config.yaml
intermediate_size: 512
positions: "rope"
attn_scale: 0.125
bias: "none"
extras: ["capped logits"]
init_std_down: 0.00679
Each number is 128 + 24 x the weight over its row's rms, rounded and kept within 0 to 255. Layers, rows and columns count from 0. The size above them is the row's rms in percent of the matrix's.

# layer 5 MLP gate, 512x192, rms 0.122, rows 466-476, columns 96-191
size [172  93 101  99  98 104 106 100  95  98 106]
[[152 140 117 128 139  78 129 149 109 101 135 112 157  73  94 103 112  80 152 120 145  90 140 117 137 129 128  98 115 114 155 123 109 135 140 111 132 161 128 129  67 124 146 164 103 151 118 148 110 147 114  88 122 121 133 108 102 137 127 125 126 140  87  87 128  90 209 126  92 149 151 133 140 151 126 133 143 157 137 140 127 140 103 134  98 119 141  99 117 113 146  81 120 110 129 119]
 [129 141 116 118 110 135 119 129 135 131 135 147 120 115  71  75 118 137 125  84 154 157 114 152 139 145 142 168 139 128 154 122 116 117 134 133 143 172 108 130 142 143 109 130 143  96 201  98 116 150  89 143 161 144 160 146 126 121 159 115 134 140 102 191 156  83  95 113 152 110 129 118 154 162 121  99 149 106 166 164 140 148 104 117  66 134 126 144  90 138 131 126 103 111 143 130]
 [ 72 158 143 151 139 131 135 101 108  82  83 102 115  74 103 104  88 144 149 146 152 130 117  98 163 179 122 113 115 136 108 116 129 155 138 115 166 129 112 124 132 143 149 131 135 127 122 121 135 136  98 144 126 145 150 119 127 107 120 119 130 126 101 123  74 136 120  73 153 125 148 120 137 157 135 121 157  93 114 133 126 131  84 179 190 116 158 135 107 148 112 144 151 154 114 107]
 [139 162 125 147  91 156 101 107 122 110 102 146  89 111 123 119 118 164 179  94 152 154 135 106 118 142 130 105  89 152 123 153 114 152 129 145 155 108 198 156 147 141 106 117  95 163 147 172 116  78  82 125 142 137 113 132 130 121 141 119 110 167 123 169 138 150 125 160  76 110 153  98 144 150 117 181 141 150  89 107  96  89 130 105 131 135 135 137 139 126 131 181 149 121 114 127]
 [142 130 152 129 103  87 106 101 140 143 141 113 126 153  90 140 114  95 128 162  91 110 123 118 158 155 147  85  95 113 146 119 175 119 120 142 160 114 137 134  79 148 168 127 114 161 128 119 130 133 156 152 117 143 118 138 139 103 110 106 133 155 107  66  85  93 110 135 135 128 102 184 154 148 124 119 166 152  84 170 132 129 124 115 136 125 124 151 168 125 115 133 160 146 151 143]
 [130 147  86  93 154 140 120 124 102 114 159 127 177 150 132 170 139 115 142 105 123 131  80 152 128 130 121 109 124 122 123 112 136 137  96 133  94 102  89 114 103 115  77 102 134 148  82  94 108 156 134 123 140 137 160  74 155 125 148 119 147 138 140 126 146 126 141  88 109  99  76 137 153 105  97 117  93 112  98 153 117 126 122 146 117 147 155 109 172 144 126 101 144  95 131  74]
 [129 109 114 147 123 144 123 106 173 106 144  91 143  87 166 127 150  90  73 129 167 128 131  94 137 183 117 122  78 110 167  83 120 145 146 160 106  83 143 163 128 149 131 166 126  99 143 126 132 155 130 103  86 134  88 139 108 104 146 127  91 117 154 120  69 126 139 122  97  90  97 122 112 142 120 177 130 136 115 126 134 153 132  82  86 120 138 160 130 100 129 166 123 111 153 130]
 [121 120 101  74  59  89 157 168 120 155 116 118 108  79 117 135 157 130 143 136 120  83  69  76 103 124 136 114 118  81 159 119 143 142 116 114 169 121 173 154 102 140 153 154 157 110 141 118 142 138 119  93 110 164 137 133 138 168 120  92  75 124 118 124 149 123 127  96 110 145 146 133 154 160  93 118 122 132 141 147  94 114 138 125 148 138 131 127 140 147 109 106 135 110 102 112]
 [111 132 120 100 131 106 121  87 121 104 102 127 108 121 181 132  87 144 113 137 144 121 130 145 135 155 103 108 113 103 110 134 139 120 135 125 150 145 163 203 102  97  81 105 140 123 181 132 138  92 106 138 109 124 143 162  95 114 155 157 175 181 136 179 147 183 168 112 117 140 139 120 142 166 153 122 146 122 122 126  68 141 115 146 156  94 126 135 142 137 111 199 155 155 140 112]
 [158 132  97 140 121 186  98 205 107 106 130 191 129 127 112  91 125  94 157 144 104 126 118 118 125 120 141 120 110 118 105 144 128  84 134 149 131 130 139 126 116 104 144 107 123 120 152 140 106 109 117 141 120 138 110 135 105 115  89 159 154 118  90 162 134 109 102 114  82 139 159 163 156 122 104 105 104 113 152 166 149 143 105 109 130 136 139 138 147  99 138 166 128 109 117 188]
 [152 170 133 160 117 131 146 167 131 126 121 134 144 109 129 137 115 139 134 183  92 134 136 138 105 127 145 147 168 163 165 121 120 140 154 123  98 117 113 111  98  97 132 114 136 102 117  79 126 155 128 109 146 131 186 119  89 151 129  96 176 145 167 150 149 120 135 124 155 100 118 153 135 105 138 101 121 146 126  99 115 124  94 112 103 117 151 141 147 138 136 148 113 121 156 176]]
# layer 5 MLP up, 512x192, rms 0.119, rows 466-476, columns 96-191
size [108  93  97  89  96  96 103  98  92  98  96]
[[138 129 114  93 172  75 127 136  88 111 152  93 151 121 107 145 150 112 102 164 157  89 161 113 120 150 155 135 119 128 151 117 106 145 115 105  77 142  87 155  96 111  99 140 103 138 133 107 109 156  87 112  97 135 112 112 136 137 106 108 159 120 132 114 135 132 175 119 104 112 106 115 165 118  97 145 158 139 179 127 173 108 162 150 110 150 157 120  99 121 114 142 130 113 116 126]
 [158 149  98 118 120 144 137 105 135 147 161 145 172  97 107 110 164 112 128 111 138  98 139 101 215  86 106 124 172 113 169  85 153 146 143 134  90 140 114  79 115 109 110 127 110 145  98 152 131 124 177 169  93 121 144 144 156 183 119 153 125 105 135 124 130 136 127 132 140 132 152 133 140 130 173 113  74 154 147 102 119 134 119 133 162 125 109 160 129 108 100 122 165 117 110 137]
 [138 124 159 126 119 135 125 118 110 128 120 119 111 124  92 140 112  96 102 140 109 141 160 208  90 111 104 118 131 112 153  93 157 146 130 150 114 113 140 145 118 124 123 143 117  95 107 141 112 118 141 174 168 107 137 136  83 128  86 122 125 115 129 112 130 154 143 135 142 160 121  94 128 128 125 156 150  93 137 126 113 104 178 126 106 116 115 116 147 144 182 116 147 138 180 120]
 [134 137 145 121 143 132  77 121 159 137  80  72 131 123 118 109 147  81  92  94 112 148 142 137 136 156 121  88 125 139  95 136  89 126  91 106  82  90 189 118  97 142  78 117  98 127 125 119  83 197 131 158 102 125 134 110 126 115 116 135 109 120 108 109 140 124 136 151  88 131  88 163 124 131 122 146 123 152 103 136 117 156  89 117 130 136 123 146 144 124 103 132 142 155 114 130]
 [155  93 151 123 132 161 129 142 124 206  77 163 106 101 113 158 107 122 179 145 150 122 135 138 126 143 113 120  95 147  72 127 117 116 122 136 138 123 161 166 153  91 130 135 141  84 139 123  79 141 134 109 136 150 162 149 119 110  85 101 144  97 149 120 133 139 107 160 138 148  84 143  82 140 134  96  76 132 119 121 118 131 114 124 130 100 105 112 151 159 140 165 108 125 163 114]
 [133 122 168  69 128 144 129 140 123  67 139 120 162 149 140 152 129 111 124 173 104 170 114 119 133 102 110 126 135  79 124 115 111 103 138 136 117 167 160 136 115 148 119 106 109 168  91 137 119 145  99  90 125 125 113 107 105 149  95 133 142 133  76 109 132 167 127 129 126 118 131 139 123 137  94 116 131 158  96 139 115 195 134 137 122  75 116 128 123 165 131 140 143 111 126 138]
 [ 90 146 111 134  97 157 130 108 121 142 132 135 113 116 131 148 129 117 116 145 118  92 126  84 131 148 152 105 157 115 111 153 150 142 126  68 124 139 154 143 147 149  85 119 142 108 137 103 102 100 114 133 156 122 124 110 123 138 136 113 104 155 155 160 151 104 111 126  92 117 143 155 141 113 164 125 163 159 125 132 124 122 131 118 103 132 132 118 144 136 125 172 160 119 131 141]
 [ 95 152 122 144 138 115 149 118  95 135 101 100  99 116 193 106  88 168 126 124 133 142 100 115  87 143 131 103 113 135 135 120 142 129 139 116 126 109 129 116 127 119 124 105  86 120 123 137 156 168  77 166 152  81 118 121 124 143 165 117 114 124 143 170 110 126 147 190 113 133 112  96 166  85 102 122 148 136 107 169 171 154  99 155 167 127 114 118 149 114 104 104 139 149 194 156]
 [ 98 133 105 133 133 122 100 130  87  54  68 127 131 118 126 121 120 101 102 147 157 132 136 116  90 117 173  97 146 150 135  52 133 124 144 130 190 153 129 155 136  84 147 152  66 122 121 119 123 109 136 127 105 104 114 137  80 144 142 129 127 132  93 166 119 109 152 156 126  70 138 120 134  98 150 103 143 143 131 145 107 138 131 119 138 138 122 100 155 130 108 125 118 100  89 135]
 [103 152 120 124 108 152 123 104 115 100 119 158 136 141 156 141  70 136 144  96 126 120 144  96 114 147 143 129 133 127 128 123  98 124 127 142  89 149 126  87 131 170 187 129 123 112 172  92 127 101 105 120 104 113  77 126  83 100 119 139 140 111 147 128 151 147 163 133 136 139 142 151 128 120 126 143 127 129 106 128 137  96 142 180 107 110 148 104 116 110 134 166 154 116 149 188]
 [136  94 142 149 156 140 113  95 143 145 130 170 127 137  92 144 153 138 114 117 141 101 109  61 170 106 132 117 160 153 115  96 122 117 140 108 115 117 144 130  72 128 109 166 161 132 113 139 100 133 140  92 144 133 130 113 162 127 119 101 122 130 100 149  98 126 105 131 139 102 114 138 154 108  86 165 120 174 124 134  88 124  84 143  80 171 118 122 143 112 163 139  78 134 130 146]]
# layer 5 MLP down (transposed), 512x192, rms 0.11, rows 466-476, columns 96-191
size [109  96  97  97 110  94 106  98  90  95 104]
[[ 98 119 137 132  91 149 124 108 142 149 132 138  92 186 152 141 143 162 110 143  94 149 121 122 119 142 121 156 165 153 110 131 158 121 115 152 124  83 155 108 151 140 110 109 143 116 123 136 147 109 148 158 138 166 120 155 150 115 122 130 138 131 167 126 158 154  33 125 164 150 143 137  95 101 133 133 121  89 119 114 144 118 121 114 169 137 118 111 146 148 118 148 142 115 119 110]
 [112 122 126 112 143 106 107 107 153 120 132 117  92 118  83 102 112 151 121 103 104 118  99 152  96 184 146 155 107 154 135 159 107 107  90 149 134 163  96 119 143 104 115 144 134 100 176  98 128 124 106 120 165 112 197 160  98  64 146 122 111 159 168 160 139  78 144 135 152 126  94 126 140 159  96 129 125  96 108 146 174 133 108 146  95 135 117 120 101 130 166 130  99 134 121 166]
 [137 133 133 139 139 138  96  98 137  61 143 159 141  80 151  84 107 138 134 111 160 129 124 143 181 120 169 143 134 133  72  98  93 121 106 128 137 111 146 112 150 160  79  98 126 116 139 113 116 105  68 136  92 123 137 143 107 139 136 124 126 147 130 155  67 124 142  85 136 106 134 111 126 106 132 133 130 149 132 127 142 133 134 142 160 139 170 137 131 158 141 138 149 102 135 108]
 [142 153 125 155 132 140 115 103 100 147  96 110 113 122 102 112 115 131 180 113 104  83 139 138 160 128 124 103  88 144 151 183 123 162 132 138 135 167 116 148 149 172 117 147 110 122 150 141  96 130  94 135 144 119 100  91 111 112 155 110 119 169 148 125 169 137 119 181 161 118 154 112 150 155 119 135 147 136  84  97 113 123 148  97 146 148 152 139 134 100 154 147 143 115 120 128]
 [133 111 136 110 142 101 103 119 145 174 115 153 135 197  64 137 112 107 113 166 106  98 123 118 111 130 114 114 134 121 107 118 164 127  87 148 167 142 163 122 100 146 151 114 117 114 136 128 111 118 109 182 127 168 110 157 113 101  78 106 120 128 126 118 135  76 146 110 148 105 141 172  95 150 136  98 137 130 122 136 125 146 119 108 130 128 128 139 168 123 131 109 112 122 168 135]
 [168  76 130 160 117 104 134 112 117 125 100  54 134 128 103 109 143 175 118 136 163 109 113 139  98 118 103 145 108 123 127 144 105 150 172 133 146 152 119 161 187 134 113 119 121  91 162 136 143 129 141 148  62 134 113 183 120 141 159 125 104 144  95  80 161 114 122 118 123 108 135  98 123 134 148 101 182 120 148  95 168  92 133 114  91 166 122 115 129  69 102 131 126 134 144 101]
 [ 86 107 120 132  97 130 150  97 132  75 104 162 145 115 187 144 115 113 128 133 150 141 125 127 104 141  89 103 118 119 179 102 146 140 129 121 143 140 167 131 115 185 120 107 176 122  80 128 129 178 130 132 130 177  94 120 123 127 116 134 127 165 108 115 110 115 144  84 139 104 105 122 117 131 106 158 152  99 127 115 153 160 128 109  99 113 116 113 143 126  98 183 136 147 137 117]
 [155 135 126  98 141 170 140 103 186 158 160 146 127 180 125 141 139 125  94 172 124 108 140 139 135 132 152 147 129 123 127 127  94 107  99 159 117 133 121 122 106 110 151 131 138 133 112 102 100  88 153 113 107 127 145 117 178  87 127 115 108 125 155 139  91  89 137  85 121 143 107 147 152 138 113 152  80 118 115 111 134 123 169 123 126 120 101  96  86 122 178 114 134  91  93  49]
 [126 162 172 143 106 122 136 115 107 147 121 142 135 149 108 122 151 122 162 109 117 111 123 131 113  79 128 155 111 142 127 146 152 153 130 117  92 123 122 110 155 155 118 119 107 118 104 141 132 170 119 111 149 129 108  87 146 149  97 119  84 130 138  47 115 121 130 113 152 126 115 118 128 123  85 154  93  94 147 114 170 118 118 135 141 101  84 110 132 109 134  51 126  92 127 121]
 [128 128 118 118 200 114 126 136  99 118 126 159 105 123 154 118 131 119 121 125 182 128 165 166 128 153 113 146 108 178 131 123 131 114 107 162 108 161 132 141  77  99 118 156 114 138 109 162 141 120 141 155 151 115 123  80 124 104 119 143 115 147 138 122 130 155 109 128 126 121 121  71 139 121 111 142 133 128 113 143 126 136 121 132 113 157  74 166 143  81 127 136 112 135  99 124]
 [146 131 147 149 164 132 134 141 160  77 147 129  96 109  76 131 160 115 144 193 137 138 173 132 134 127 104 141 134 162 139 136 158 114 136 111 144 110 103 137 118 137 108  98  97 171 159  90 133  99 143 109 111 103 112  93  87 115 133 136 130 158 115 150 130 130 114 177 130 124 129 120 123 116 165 127 128 166 156 108  95 173 130 130 155 129 173 134 109 128 125 125 106 132  99 129]]